config.toml
head_dim = 64
vocab_size = 19470
activation = "tanh_gelu"
norm = "layernorm"
norm_place = "pre"
positions = "learned"
parallel_block = false
init_std_qkv = 0.0217
init_std_down = 0.031
lr_head = 0.00496
Each number is 128 + 32 x the weight over its row's rms, rounded and kept within 0 to 255. Layers, rows and columns count from 0. Numbers have three digits each. The size before them is the row's rms in percent of the matrix's.

# layer 10 attention value, 960x640, rms 0.0217, rows 653-866, columns 384-447
168:129139145144129168151151180193133146174129161159111083131190113053106186099106088125108153136135115157166115108164120163118134135133116142148135248139077141143089098205126195171190154130051096
166:105155158108124114164155163178131102058120100064165154137089117137126110073084131101119136118149155121165057109118128126053143130147117104096109127149116103110134157144069104161150120145153133
166:159138109098140142093064113164113113139110098155135152113186112168124106090099197128112140056146090124087168140106138140184119116151151135140110186143175111127165115178113041229152107133118099
178:138159136169059133142147108140173107149172155190121148116117162070073123111152132161152141147111105141170119138128150099123088089131128123150138095124172118129194133157095110082212138189143079
169:054163129135111137158181162141146131137138153109114150121093198120116084164088126139115139136123078100145157138172150169132129077084190150131106164138161156125096161132170099132154099132169142
170:172082175156171122143160157119152133127183126179171130086160158139137086169141124138121143117089172118041107111098084141153137087105064098138157159123096156145092142128160137118125106168108103
169:145176150174204153095178077169157135118152152167173093146149148121137099123130144105086191161133107135140079129179140093174097125127184122084153098136175088105160103147130160122130116096161105
171:120113127135142121087141130105130140108077166084060137146113113123099129178116148132084152118148074119120142183111128154115146133095135157096118138146148141126095127092171122132112106106138166
173:132089173147151144118156119154153144148106129130078096095189116100112109142157112102095116108133053069150123152126131123158050073102118110152159156147133130123148117125122104123147081188084148
171:170153120196095107162089148147100154108174120175136107152084109159102150078209080135112129111072143158136121148178126098135081131135132056134121131137126135147085132176149133107068100113102205
169:133139076141130170094133127103221117101137197144121197106087154068117137112116079080160170132130151080065173147148189160117107132131136187117074098132104135198125122115150112065150094092115164
164:087100056130078088172152193112109151089148123159174077173154123080172123180157154102116162070111154109113121153112118110161181084096076117164122132092132112080100084136068115143092171085140094
167:108080138096168165133095180117137093129150125168111117128055137185108140095141126090131131132135181174158175048130116200133113095134138123130118145161113127156150113149175128137087145114130136
167:218163124115124139106148110126097130175125156136118129145065081163147130107137161119122122080170135118175100086115068121084160141090096171084137099140072164111127068120163140107089156113169116
172:121064104142107159172166123107099128145113100137164117103123165116101136105144127148123145165177180103151164057095151131123114122116110151131162119157156166104099172095054053110176153135137136
169:095124149178109122140103109153112074159147179167150166150172127130114156096105109180175153082075118133197127122154119132114108132182139167163127157127129131088089125170136079111128157179182156
167:118120127081101098118146120127089117198118120132142096127130125085115112163181151179121142093149113122073094127114100113131114147115121121066084118156163078074123132113061164146203206134081152
167:144122141123134088058104108132131102126162087122164107103139097185119111103126116095095110144147112098128163156057166101089145139100121079139167196140102183158113157150097167069103151140143100
170:111141118171119130100176147132112120134105098092071117099119122093092187144123155131177127154095132169085177167091079154209118087123149125117109126098140093110109155095114154102162118089147068
170:153168103090139098117132151134140101107102129104055138117104162111049139156121152116133140168151156078112104087113135076075121163091075134102083101138176124162116145098164134098114143107103130
162:133146196133128144164070103099110121129081119124110156107102112102150140097101061115104149124166116135194128118173096094138136135121066116122150110068120130131125104130125107131106121151134116
167:131141148107161146195128128067162167139100149110103116085152145133109093179154098120140175085103137127109149116120124121174125171140107096116121072107116170068126153124169153107124095105102123
173:147104095110139138142185166139193137163111161112194098130153147130098174113114135154135108187126122075082130177097090108134091095154104097141132159099175141181136133088188148148129100177127130
167:168100131135129161093133125138139056106111111088094135134158140175140147094081130178089129139111119129052163127130067151168093136125152087118118082144102107072129072130157090114103130140068146
171:096177119130142165165128077108121080166157133149149156126162142141122167222141121155106159066152116111175158124104068136167118153121121163145135103137193126133141136119167101126143124138122137
168:158086115074185141138111099127113133174170105094089143106027092144132132073084123134135155154100134065138150161127110113119093111103131085088130079072118102149167118185136210141089152121122119
169:123117092119178163141114077153188140136158074146099115085125146064073121105177100149187136093147135140161143112065144129149125091128111110121182093152133087127126179120123151183120200157093117
156:162119109093144073140120159123124102060147161106214133154163155110062171079169129093170147129075164132116111094138058092141135087120124129146158102086134188124148170185154104136124151128143139
163:121211139124099083159164158126122070154108127201174064113044213135181114191131096147157102106031165104088162113131162119155104133156158102191143052148125119152091183108117107178097128141115099
165:137153171128047176143157110130193192184158051107229125069160145112158081071113135116122188167096143123109150130177147133155113137126160130121194115174083154201184151109097123100107117174156191
163:123151103149121133072204118127095077170101113134067185125130151173152084110119161077126140248078097104173143106147118123107147116105144151090125050118151093128103151120111223072164081103107121
176:165141115184177193185089126145133112164135121119114096216059062101100173172141137135110153131147167089121112112148107098145135153164139116118113063206135065100122124150116114186173150180118161
171:117087136112191145088173062112116139060100134145094157127075114156117137045063141101124153132083114079135084111172129153104140119089143135163169104158063128120112080163135175112117087075129199
172:126149105108122083140109136156159125164127080109156091165119147112127142112127120097101135134078116099109100113139161151102140122144123138144154161130073134155093186129144163104151111166146140
171:100093138099105123133117090134167130110167151122201090153185157138162154144159129141139165106120133136193077128137115094091119109065148014110137143133156087156060157102127137132149091132084092
177:117109105143113085159131129164129089143084161138115118114110133063091133077157131146114163174163124110152186103102167077142122115115135121123186123115071091164055104168110118126106152124120136
168:110074109125154130090126134138112125143157137135134115117113074087114141114120125069180150131123116058120226137102150114107137116113110180174109112066082105126180102145103114140060123147112121
168:129064163147124128101135131141150121141107120151097150138158104153100106211203096127094137097174154168186131114087155149139134125062160090133091118117105169141124097119101107105092099099117129
168:117151092080114119129140136143048116132119146115173126126070155151138137150112100144128080107109131116129120175110136166171111145116147095129114122108106110127113090122149137109133140138161086
157:098132126161165133084154115113136130158161117065132119090092151106131166108148131130095105122060177162114066071101128131088169154133132153146097111109142181115130117114170111127190169163142116
173:102103079108143183123158157132095088127083110092142119081125133144118119101124160170130135166182087077159118067091198124113199141135169142152152167104087165050117135166123097138102144089181140
172:124158154143133136138186125134166176149152171081179145111177123116166124120169117120172116157092100082089054118101125139137132127087150146087180106116109149192134145100138130154097125167094151
169:145159200145138115134105136150139138118181151189118068139111107129114114113156143116050155140043100130173147185133156145105188152119131115146150068224159161128147153125114143080102150172104126
165:188118118144046115154067101192173158126173115133128110122140137159142133123142128110129167114165157119140128057128090079098160111083128111147112124105129149174126101177175034118089120165104097
172:080147152106100082165131130123136143110160118098109113089081093147135187146207098096153098130101149155124137118135176105091106148091116117144171134111115144141165137118114154096144143187172104
171:137127130161145109141124114148096172132123106135138095128115161158167099090113138128164174151156137109107119143075111124091135157151150069079115126137136077095107127127107060109140100146135133
168:173049118129169137200110171113150145110174073097100089119090196137133103118145139165084123091118159137104128178161121126111110140091035100101140157110106156099110189107096096124106150127121049
174:168179136093138141160121109111105141121101113121125096109080137116135144066040107138117129168113107086155109148130085093104166137149142120118095089113145099157122138113124144159148136111169120
169:120161107157112097139120090157144170126117116169134150168132147152106133160113117158122094129104158100108113143134131098092106126139141165110207164157148135135085115137147160132187069128107151
167:169091097109090092096142076118148145182109162105095139090045131126154046157123149148154133118099109075073121067067178107161184112125104079124130121180107134127145070114091122139099112122074073
165:134111142120172143143144168100086112133121103148114164105181131141095114127157033118130116152107114141191088154110145117122097114168141183130130167217140160179097147097142147143093215104174153
083:131118104091070173202114135110078125159144170104164077109132201110177125073100142095110123142119095190064131098127100151107116152109147184106096102044122083098139061098114169102142164123124108
084:108142082111150126121107150114160134163155154170077139077084092091124116191075112104150182145182091150053134140151127148097170202091121157193131144143172092161194091065185120111132147139144147
074:125072117102151129075105151111118142107143107183167133107136120185124123102072116128084186175152124103072122118130059136151120195148145107115140134126105096093158146090147122159082126096082123
079:109042108181106117090139135168198082124117091151102104173164089145098105126118165146167157128146139115141137129127231156109119158144181130116147178144128134137107149140134141129123131117094157
079:123111136118121146118114098111161123183138102097106155094152129140180137162098155190140078129105137108100135168130101127164076135172143133156152109098155123077149166099083103125106138162080140
082:103193065160132158121159122157133138120109195095122107139191102106141125104139149156148095129162126088090151085175128125161102181130167130098145149087119070123191090127115122075130159098122104
081:117079141099167143089135119169101135092112075035128136130139177102125151138103112098112107169116114101115178124153079052109165123143095107122130155129192109137130114125131082136079164120101085
082:099144169127129121071065116075072122157149083115197113184174141160134158180140119176124106134064163144123119138115147197176124159142165165147079114099151118171132174064142139143158151137152097
080:142176129091102125111099088175064137111116125116147083150152148152104109179132145219106146144139154132091088120149111132169157133163110066109157141149107151136081129076165138103144121138171113
083:117141136140108150094166171114146133116119180167113147134119114095185151168142117125080102108169123158170139083096098181219138079173126150146055156152146130152129072078098138112137185151125125
083:110147101083122181136123100100140113180081092112082219146092133057112129115120154151139167103076101131185163113122157108143123115162167169179147121167160099062146132121117122104134117043142140
079:117139107127132141136142172077115117116081153108142118130090170140122143124198129118134089131144135111165210157057128130205102078168089145104103121143124096146153128112134108083082090074147161
078:175126149165089169161150157140094103170141130065149163129076125144092112171054172166149082146139092171132120173169137092083107162127090143152154126131138158112069160105144158122101072125110095
077:113100119104171172111125105113107180151137158125103142120112139117120126128140093142207157132141107171110155096121107112092125110096131119136085095127107130089138118131119188086155125090112119
083:133163142162167177145149128160166183121106120146151128148160126079091137093110105119079109129129157139057108116048119144078128094145134122085184112152140159197088118057198117124133114088152094
077:141103106124201052157158176081146095155121098144109147186148173143147118110160118158162119102133139133078081150180119093142116149169103079088110126127163173094124137104136164143130217087159108
086:152138112161142123092092098122101108107106146113090175106122119103078118075090091075159132163177061158104124126146146164099180136179149147169147144126063114161119109154142160102104138121087174
080:116134142157172142092095158130155156080134164171107117171132130140118103106129098111142111124167098101093082173121131140105089073104041138118149144139162210093154120087119175165108134115093136
081:173173163105144155097162169086104086136158111124094144122164103134153103170100052198150195128099134152122129120170115148188079149120111110152126109111201095048133151092124128139171145142139094
079:105119183118162135129178182143086128125109106122143116023103128083120080117133181157159153122093109115085134158145144117174081145109126158125135128114166143055179168061100131129126086073150153
080:213130151056103134121105128156154122135102119141089115150085102149166096133146098196132132118147083146084134116088123153160097202150139110111101124125082130103167179112125090180141223116100188
082:162113190116179176125159100115125153179154101119138047087105093113154132112133085148131093090109176084123078110147080167155084177158126143158168079147146106126124131101091165123127114154106144
077:198139084119154122148081120129043061137168127147150125134065167138132091121110079147165172107196122158172164167142133085130079190120136150127094086124072173087109123125138156212102193158105112
081:147149112132113097093096105162123147083153128108114096129176102159128152122204120098172168114103168089174108139156131124089146144087129194096104133104143134126124092138143114102128044146147125
090:144117105147141150184164167145130118108107091133161146091107159106093078116102119106105166149060131147150090139116145179136093137100154141171121172147102098105159138121159082078126134107150110
086:149088060152090149075095155175116206137166216113085122124191133119134154131141142140071043116130106135115077141081131155157137109172152120078147148130112171120087174119186073169123137162110151
080:141114099115147137188146155134170134095124154148117151131111159145112066110133088138104146075123089128079154175189154139129170135053092123162170129110121176099185160123142106122153137189179149
077:142161121077074191103118099132137142119166130168136148100137125149170085143139104149183115145091140135128135183085131107160111126110162149119117157129168220153149137093095158111128104135148104
081:211135188117158082124146126115152088135109140129151124151150092176107138099124127114120117126075087106169133106112149114095135136187148147135095041166137121162172146144101085189119169178139071
081:134135127218123131174133110129086202091105139127158103213128099109053161168133159072116176134123101141096165161122160165127081110128118162096148100154111143141137122033156120139102172111151110
082:125128141104066140133089083147156206177157115085161128128153165095115179122142125130173137142184094100151103120143146150112125121133135135099098129111122160159128143134086133134135144090100120
083:132105190075145155167089159180174097145163116143149090186162170167165121090146140131081150126121108131155138114131110134143133168138084120142132116207130189174108121116099192215157104149129095
078:114139135148122122176106160156155125168144076107145138116092140170137086096142155127129114105108170161132167173142069123164171149170075105079114106118150136089147166168099124143065155152075108
088:117094194110174112121178146141131175098184086111136079110134184108100189168108144124128177094126157139202196154131152144183160152109157123182104177122140122147093124165116092145127126145128110
079:109143123114136122176153132163110192117121091180103157153102092129105123170105097081113156115095117142187087136080120133051102113158175134140133120106156088161090138112114212151120076093128105
081:141131153101151118133111165083132082079085094154173188108129181128126105141118169124149105163063153109132141112143170113135147131085134124094090134143079135118168105106125166142151155094140156
084:095090152105103112099151125122131136137149158159068157157111136113124158172158110167089092198094108160137098085113136119113088117156130105150126131107180126151061141098133168140120148105123105
079:109165158121139155148150145140120113101171080118138118148138125093153136098172169112119102141133079125105111130137055129180123075106137076116090069105116094113106042090118110172104151171243155
080:134056138126065086108121148090164080128116104131153169104105152107132092185151111123164065142168162094137128088149118141168104172139065178177049198124137106121168125087180073087082158112130123
083:117130134129188164091125169088106090110140062141102105112135111166129106119125074167143132081134103102090138092145132124113162129156138154144139139206116152085105116092138104146085081056084110
079:066164102141109128119135105144142110150075128129168118089119117079040165140130150137162076081156092136151135130170137106156128144089150142048121136154176102161060136135125069113189136143104133
081:107085089101163107110162081130169112106105109106135124179111182111114100157125129117093107093146146090101111121165140128137153102152140105123113093133106123082096058157104098166166153080041146
076:172095096136147127109033125087087105133149049129162132106104134109126133093108137058062132120053148112075128126080127143155218109137123086115104087178151132107167147121141097118126100155200123
081:108187099116132143127185109088169147112122132093143140117110112103110131135138167114130124124105119134121138080166130147175079161195099136117131157157165123135130088166078051088173173124207123
077:157172139145189144095135172137134077109116122188074095179114151097155105086119133160107152087124123126146171151110123079092132154119145129120150155112132133080083114130136091087139100089157113
086:085109087150185151111059083076126187129070130107142115115159147083096123165122123078145154184165149107118103150216155114173153176114157131113141132155140095133104125127109117099110109115132101
078:150136097129131128121116151149137116149128088088108138122086121139123142121122146142104104143142123127083140114126141131207082117113097137173105152129093140094112114205104163133143120115117111
081:195117149131133165107153080098100090088161082154124121102142127129126181157207113110090153122148101113157093121151088124093114152131206138054109216125134129116085124040143172110100173093142147
082:132162129131102105076150149175110165146123149145131129182173091093143149104145092127147120149155112100153143073060157166134143135165147057153180125133091173092101127100140160096184142142100120
083:082188128106188213109185106134060156107114133173112188151097126153101121138156137059167135224130114141178118108146143117128168206080120132121134164123060164079162145137108110140191187116130093
077:145142148138123150154110137141111172135156162074197102090112175121142110153106112159109162097139124070052063151145077095140104136102038150124149108136136149148054113117200148135145124107108114
077:151109109092186068106139108135090108052136126133108131173104159164060116091126118151118123133134125103078144150094159074095142158075129121159087116122117096115133126132149137153133105122144152
077:116138085147140084090117107102132141087168082131131142092157100108160086112109102113165147114179184157158103077121168075139103182108150105177150117120157147150126157117096076153146124152122079
086:119140136178146139080133101083132099200087083108152106132137200128152134107136093086136174114110125105170088186130190168134117123161141119134141103143144173108121076109129174154111175097148170
081:165149112137190123145131132122143144119152123111167153100097127185147155115105054082165152155117151072162154154127105093099140190135101097182110063167174085141092110146088159107096076097076077
076:155169093180164128081082138150105102106073116091117127100149163102137149096144149089135150111146129143109132171158138115115133112131144149102139124139103076103110138093099110143144109196143184
079:106133139128153116136100153177186139134098124098155143152088124147113170090117114136213137131112172092136136128127182159144144139131111097186070188106094137158164178136094171161136152113161133
077:168148142117140215097155141164125176101134105104117122137137089103097139145128165080121089105077144098117118152148153147103170124090159101147112155138171074136104116133105111185109141157143118
078:095110165206121078119156155147159163103082166124049157133084147100118164165083179168090100209077105150101166087145109069105101135121107123111150106118069087100200165138109170108086134137149112
078:135140138167125097139166140188132161134118139095099113151172115076106143154151152155182139146161151134044151147118110136154164164147137113113147109129137153091106118106040135120130072149122168
081:132128132156149070147162117118111168108164155170145175124088155032077093149205116077142169120106162199055118105207088152139097062077169142128104143120138130113137077151062086115132158128149160
080:145183148213200159107100124128096137122123155141107153168144084107145163122176079103134124084111200113115151142153203109103161084069086121108119162100140121147054075177118101116154157067095098
077:108171142173116145173121133119150068200120175144192106109086150127135077149110111090126117081137140118140127060108128104131134092160116117142074164173204078181105116124123138077107223125124178
079:132110129158183138061149079106132107136166135098132094126196178109094125129167104150098173162060133156160082146148145161102113073104082187154090110093167080130143123129154103048069136194128158
103:134159126153120142055150144113103125139071141110167132147154171071105148112074090176121118094090072132194129171122109172079152145158175131124116151125150151101117120137141161099143148080163096
106:203109112131123137095141131088148117126063069049120152081109120135126130189125107171061135114111124140093129119128070134168146133205128123155129106161141192098177198178109111140111142112101103
113:115164116132101115126154123132103108134118106167152164112143160098091124133186118113198103125140184156142157123131126125147148101169155126102182075139141157164109168156162104125139116156151110
093:109129225128128130086123120095116127162148165139114140148091112152170167102107084143147157111105145154146068123158041146123107138053141180134116122094111076134154139125190190125115126120152148
095:199153148171151139151128104177110178090159164156132130140186076122119089118161125090064120053109140109161109131100180131149142112149100110170158106114162125152134105138159128093110108149123119
101:147115112119115158138137107127153095090065125170154145216077154066124065155051140092137183123123116080096076161088181120123132112110112098115133087178141138138202135122122139100163042097101124
107:138175140171147142126104134149126111147106153155128132129111106059120115094146095109150106133179101119131121092044116113113106177157101158139186138172094084124137150095151123103112205094145112
099:060132188067175082146186102156132120091110094121115146013144126133126121102112161087067187128121115122121081113127143098098106111104103137122163168096113114127142160115134212109101092164098108
101:123141176180180062136152113131106090135132155166132080150131140094115146092138094156103191104123092115156085093166149145133117090077129105132125118195081177074066133171045124085135128092119144
108:061172141112118113083152115148124116109156133168164154135172128117149157175142130108100156106163144104103049102117130166120125190152093121143130122155157174174141185137156135041134113107089109
098:102129128133157107150142209143124111133177167112184141135102117113089134143154095142175090187112172180081132113196133129106136127085126132195080160149153132122110126086137144101197085176100209
109:136101186152109130075193104144086125130131153136117105102128101142155152115132187124151106169091083112106108136122091069173077077123069116092161064078133155110133163109098167062146112148142157
101:107091102177125129166106124111214115112137138121125133167096123134138091138148133112123130078129151142110111115115184133098174129133171141125167172176061164113143158146145186126148151115055153
096:145156093077106110129155138129109161082110088086094146162100150124172153112112160170107085154123117135083134197103071082087095130077155132079148159167134102090120130165132107119157076057150122
111:083172066096135141150125130183107153141103130126147158094109140091159076143111111138203177114033132112095119098060136087172077127116137145146161180104098103115139148083079170182157164190092093
103:071097131079107109052152096177113096169154110099174131126171125140121090164137104120121118180122179142076103185148167133108125125063147149068120149069167138092143104040131101092161108176105174
103:128120104161206154165111072120151045135126110111125103111123092095115138090107096135090082118191090105148162149115082161138071115050152109077172131088161126136111092084157099152126171136181115
102:087093093088173129162167198115149167167176155162140120124141113110122047108119130126133096080110111076152106070043135119061149120154144149169155159077071163138171141090158138151137157125123089
103:117140179144107129158132144139163131137148129134128065134186127204117128147113139069206088181095133107120124164095116080141108126119139093134143096068146150133092110109170152145141061129139094
099:143076150125205189086121088155168138162116114152133157069099065132157161128155131145130160171160125142104165131129156156178041109153165175105143139091086148150158099139146165139134168171112062
102:086135143118156131130116051066130130174065127048135112180208118086118119151080098106106193080152095090181126125123116169107154078115142126103159110094159153175139107063158120156132098089133103
104:144162158112111138115163100123061117144138121171126114147115203070133094063116107134150142118129130171142126143123172131146169163178127119117102168147119122183135158172099060117086146151094106
106:167117139123097097115160143109166179111143084109127133123112079160124131123166149120132125128101161101129148141137159097129052087170146146122168081148115087168126135141113173129110063079136131
104:156126111103112095163127109069129127088130082161146162131138138177092162092140124163136113103143159181157107145109172136147127085152104123125158094143142128152151142171120047132049167203146168
102:059139189121115129140164148094161122119127147117130179147077152155128078152157078087150086147074151126148145120110170171138101156124118156109167081146107101174129104107135118121125138113147185
106:101071128168140138126134144153126104182181117132103105127162145138143085090167067138119122109087139146122127100110149138195175130174136126140192175141104167123168124101131119149120138092155089
099:133108118167160165162120217121174168154124120070152102135081109152084151090147122169122121109166164149169108145127135137122072143107171126130140114114154162103163103095172109141108127131130157
103:123154116181177123138143066126133133132101128140158125145110093140114103161115180139106134127128093100165163081106138071123118157136105179094145170195124094142160088167096104086150150146089113
099:106130159110163172166081135128155138105154118084109139164150121087148108146154093096089107103136113116130122167187089063075123124115096182155133062072130142171138149150111119127085150131107120
091:177128086095126140136159092096125140141092106140166129147150161140125190110117168139145153052136135088128122155118143136043117149068114150092144155092074131141190183152126104150138149119198102
101:135166116113088114200177091120120105134133136129191108191094094173101090103128113122069185128139123138082173169190151143110100092184095165131118072127079081142126160139120185184165097107152165
101:126141174098142148177100108063175155142110139035106120086076075151119085132149120150070173129154094095121062125142162173148158175128099142141176133094170086100145122124197122172123117110134155
094:135128086129129077132136207088128141112150124084143119081100167178114110139192149132179155079167127130111139108117105035122149129156155078104133114185127145157117130138131105102110091069124133
096:139161128078145167078117175148124155092107144069145081111168098171186068132122137087097164127145099129165063153159161104140118128128086102153130177135099145165155102138140204166145067145126124
100:105141086084103101092127135069115178135107087124125139115112143196088179127141110111159090132150137131071089081123144128106182122164114090123130101092141081160165148115138172140062130153082141
096:122156109206131157161117121128130144132068161158177106148165207082169149131063109093133179114127133089139183080152085110100119168099110116100141119133090102142112135120170106105144110119139152
113:168123129132160178113146167108092125132111055133112158110130153162097112181115127094142146146223168107133118077069125134116230173097122116155157075175162157103174141108044143151123123131100187
105:136060125110122126131079101112143118137131123157101184161135117164131089130130125159130080101097165180144095131132121115153179133137151115096103142126102174162155093192154082190074130113107120
102:120139095092127163136112134106120084128140078098098132114069117168134144125116135154102110136089114144122138116152107125112117138176140122123184174173120150129094144166151132128115144125140135
114:151125112136118155049141145106161144142170130127147125149128088147181126105093132150084104080116113086132137149098175089096062100096135115178070143161145138115171101161164120130091157072150116
103:027080175145127093163149093154085127134137132201130136125111133096135120104069112121103096128147073177140070138120119113128145134065149150169076141055143056054118167115097127087150149097149068
108:083158154144107111094141089144139130193161101193182093159143135139117101153175176132147114153132143124090131100149117129140123112145121159093127135110201083157122141105124114105158215177080124
102:173075146152105099109154187114107109118116079083100133121150150121089125173178142109103169137142171156129101093133149112102151167155115106143121133105092042080095206129097160124139090111097134
111:174123157135162134098152189180182096120124129136176149082189154163131090120133059137138072155152164148090136096094101095104087097149100099142092107125092124183114155114141124161138103159085094
105:098115099122043114135170079129128069177190109118158100128192110103114136115125155089105116112116166143128136172182128096169117115088129167141117128210109066111083193186105177150181156154156105
100:117065059161144148095066173136141101090095118092153163094077086108172080125145105133107065129076163095121139110122149179147119120135136118114122140128103166054064148123167191109154153135072102
097:145152161153114149120141107152140145089085123157103150165114121162091119105118126100104158147152072137120148163133026119139151132155117124165083104094129089066110124134130126226116075105173138
100:205158158153107077125083125140122166112154162146087116151109141090107099121119118117123148117112140131131106130088121152106160157157121120083159074160061158110142146103097088156111069120144114
102:112123105122161126076161102150196120075105113161120145119148144116123166141113111088109182167143144096124145123149102128098120132130097199142127091158164079133145162143112114102186098161163164
110:085111143048109116152102164134128153156146150183125173098109159106119046130145140147126162126105145133138154137099170136147126079123139166169125127132120140079125137157148128080070161145105105
109:146127031133169064180159169127142161172109182178115108115127080099172098117174139124102200095194105123181152134127093097197164162137104118160174185160080150178156118160141161159112118135138142
112:126163110101114113155134100151191105162136124077115116153137154110171110119124106136113087125175079100117109155171074077043100102113103099101110088161150091141150169113134069142137144125140148
099:052100104153137168096034128166074093169055132219148214096132154123100124139122100148077114115177134122092143139134144180126142148164123134118085151173146083113128092107106097144146176188131161
100:125137093136080047130126119138070129165153153133148140107152097089118149045188152170152096095154107127085096138118061093188117136150132168112115153119129108148136138148125069160093138170125119
104:163128169116100140147124115140166126114130157084174135156196134130104137119165087121150164108125148046142087110116081118137095115136127098126124074124147147135099115096123116131153121118111101
095:101101133139121157128102074113121188124173117152119112199136101150087051131129127090061161121100079124150140095112097172139107117099104152125080106196181143115094091207126112128095171147137132
104:150173151130093091127164112073113108144122128100146160101155193119131128174088142104120146101202125121094120180126087092076128148132097074113117127197121120196147120136128172126142057105089134
102:174184080151104077125198148152121142103127146130191130184147174106113152149119106104146141115098179172100085165177138100089145117139104130117098111111114106128079117121114114118112119123151139
108:151141170054146138129122131104136137100123124100117146130099193112133087102162113136073121105121098092093193073079122164099140153181084125205135074146142149085164158158067089170099189137168078
106:106109122164074069132127157112143149110108143089104143125111135176141106116128144175127071114155149166134138085130114171145185107101129103096148101145127100117103167071090078147132094146169120
108:151123084108169146124107097156183098194171108100125173153081132094149166126109104133131116155107177133101148090153141180081093137144099157108161155114151185159117076131092173088124151173125097
105:087181131086115130104106141128103135130094172155159137148150137084094117119057140198133097138097096108102136157139150136133108113102125177139145083076116086148086074143140120132157110097102128
105:116129142147130161157107121111145146122126134111158162178049185150130115144116174109120151141038113082145130140100148137128187161115090118111138088151140170141099139208082163132104191093173121
107:156157146196110132110116050151157150133142118126123108186132169122109135133103177150110126124101128151119167128099130134171126133153109126080149127162122152109116187184084089157099089126118114
085:111115136082124122116138165119128126128153166236124145158138097157156134091103193124119174179100111123148182161154096095147141189130116147148195111158099169125100113116115132093052111141135118
089:093139158081146167131099137090101118171174136117102191108143132148145124103150168077126058150078144093161140126101115119144184153120180100140103130153105120141105143059160160123130075120121123
098:109122094149151168113103097136147177105088133174126101130092135133102126118125092109167122090166152154158153120161035113140110132101154153140131152107092116131146038136152135121101129193118182
088:079195142136069133186124094150156157142147138131090132056111072095118143106082130125080122107162142157135126175119181153106094122119159111186054163147135201120057127167156146127136139136104124
089:148107133174172166101231109125124119121121128106137180136108115145164126133162111061127087114142108183202190140134139146107095165157144132196098085178098142110103108151156205110149123144174162
087:166107159151052119107186116109168198188168187117121134121155063118130109137128161127116127166158160107145134115150137098158066092097136101099120167103162112150185134176132144192119143138059136
093:153097089151151124132117137157116099069112186102114132183117195107115124098153140153189152210153075139124135126111162144121096125122096125132202122155097177085099142037122146132144112088113140
121:096062067106154061148077132081087074076083161094113184142062133168084131094049104129163127136159115095130156075133089121106199108132165100094121118103107112079129157099127143115117126123129166
089:151092106115091088141057143133089067117085075050132137166131162110139141158093121116099127100139135145119112093168104131141127151097104095085106160163053170163056056114117143151048139083147150
092:172081194158116143150161156120177130132087043167084151102132097112180133160138185141116161177116131174170170069144076108194065119162136081139131113091153108120135084136187108127124103092161155
093:107106135164121114148066148170123071151164137106138106102185120115157153144116155115122174113128186141138134111176116135153098169120147176105034088103138174130154075137151111107103120156082123
092:055146130126034104159109080089150156107110116071100149194117162152145146114160173108137089150174102131109171145135060192137114138118099175112167157143157125083164183127141152117058048141169125
087:120207152141172077089075138113162081098128150100189133061117084185122147138187111170173055072152129126160177113152172172120146171109088120103130109058149138156100130140089065096106186053076139
091:072107169174151124068133135154104110123151143074124159197149147116176123125160112138121098120107096122200074119087043090133125165068123179145148128144132133137092038114116117104123144128125168
099:164145165148172126087179175159161099185196110173139071114154096151191055102200160133076129121155143144091068167146082143168082138127123129137173121143165147083112132171171034094180144107181124
084:114130146127169128128162104152139174163161132150088133093099077153168133138129112138089125119129167089107120067111121135133138089156110205167079142098105161077152163134051134166116158089182085
092:137174072101103082127075095119123171086188116098173148130107115113127144112127066088164119160117123122062144133168151110079149144095149135111071169139138140158109126107086139104086119133146092
092:162052119175114079144139072177129120147112127065125144144147121165201102092092130146131126117125173123156080182134156053130173165107113177161141132069106163122125126092112118176155123118157103
094:108129135093106050155089141087120154087082125130117139146113125164181129133137132104115146124122104125178133118137141157123178057112135106155121087122054146114141109110113154080146109068122083
086:211129116127144134123192139133150153101125098139073124103119094121171068144146120145129106116124129153132092121124120157145172118125158130093125122107098150151141116179159055169178158150143154
089:149103128161113109101122127140166088151103105091089122054137140163218105106201126120204122085180104124131133153132139052116126095130086178202100080138163090116119085133068054123086079150063158
090:113165139092097202097147189079118133134149129141130095114160087132078128168128130174135174150123132151143160114182146088137143155168102138137108116093142137152089101152116112154122169100149143
084:122147148161161132152118120076158038141104161135147161150131119176100154124159164121074031154112073166107086108113125159128169117127147154119183142092130132094117146150095156194145172172108115
089:133132118140172148123092106104167071173131144073145098196094192183168121128112122124093136106134071159129203142127163202175155138109111094134166139137209137120075140155111097125094129166125093
087:158102100112076121203131060163070104186155064140087137124082120124193176118148155100099147126089092142122113046115059121165151110175106111162138110085143099110119149159125135167099113165121140
098:138111134068079086141145105149157142148134101120171155061144106112214113129117111093070130156053139115147130083074127158137159152148066097163115155106126121193123167172107103128126143112204132
104:122178111158083185148125116049164203161151128150127110152178115130108091130137172142130111090096159082156164142115127072171111137089113114153105161138143091123083115089181162141085170143101137
086:103214082157136177128126099079093130117117151091148136179141154079097172127119152126122168137122114083180118157096128126139036151123131156145102170126129094091156115142156180117079163111167099
095:114135128124175154187107100148098168129157120133157143129121169122107100139072138158120095109166100062154103178103190065122097061110094132143095101101099159124132122095128132132127138104156138
091:165123094044141149157200164113122115116161142175193121136163119160120126138118146177138189140136170119156151108145116110113160166159163091164152145090102134120089094083151095143138162153076137
096:127096134178121119096148135115111122156159143102091040106078138150123115157201131115178146163120172134172119096102157116115098089164156118135172119139131112097149123169139137135141034110119163
091:129138102095135155138135084095139114116142146163130158117114114099132128121120123128130119120106127098125075123127106162124101106075129163104150088112157145125068124105086119153216110133080110
092:122125146183172160129123121149127168076171124167108130115104162129085094182129132134073108126149135109132116104092134098213064181128131154149091128065150158114144161061099185111129212122085145
095:078132101101110044099116084087160133116128123154076132070048122150173149147152106109122167137180057107180079143086130081099178142132087121058122244141093109153056157124178071103109134128116153
090:179097088111090130122127112132141101155096114119110103119167053093140157114153131095177149157064155098122096116163150134099075137126132148140066141149155065094132200076109126100100185150124144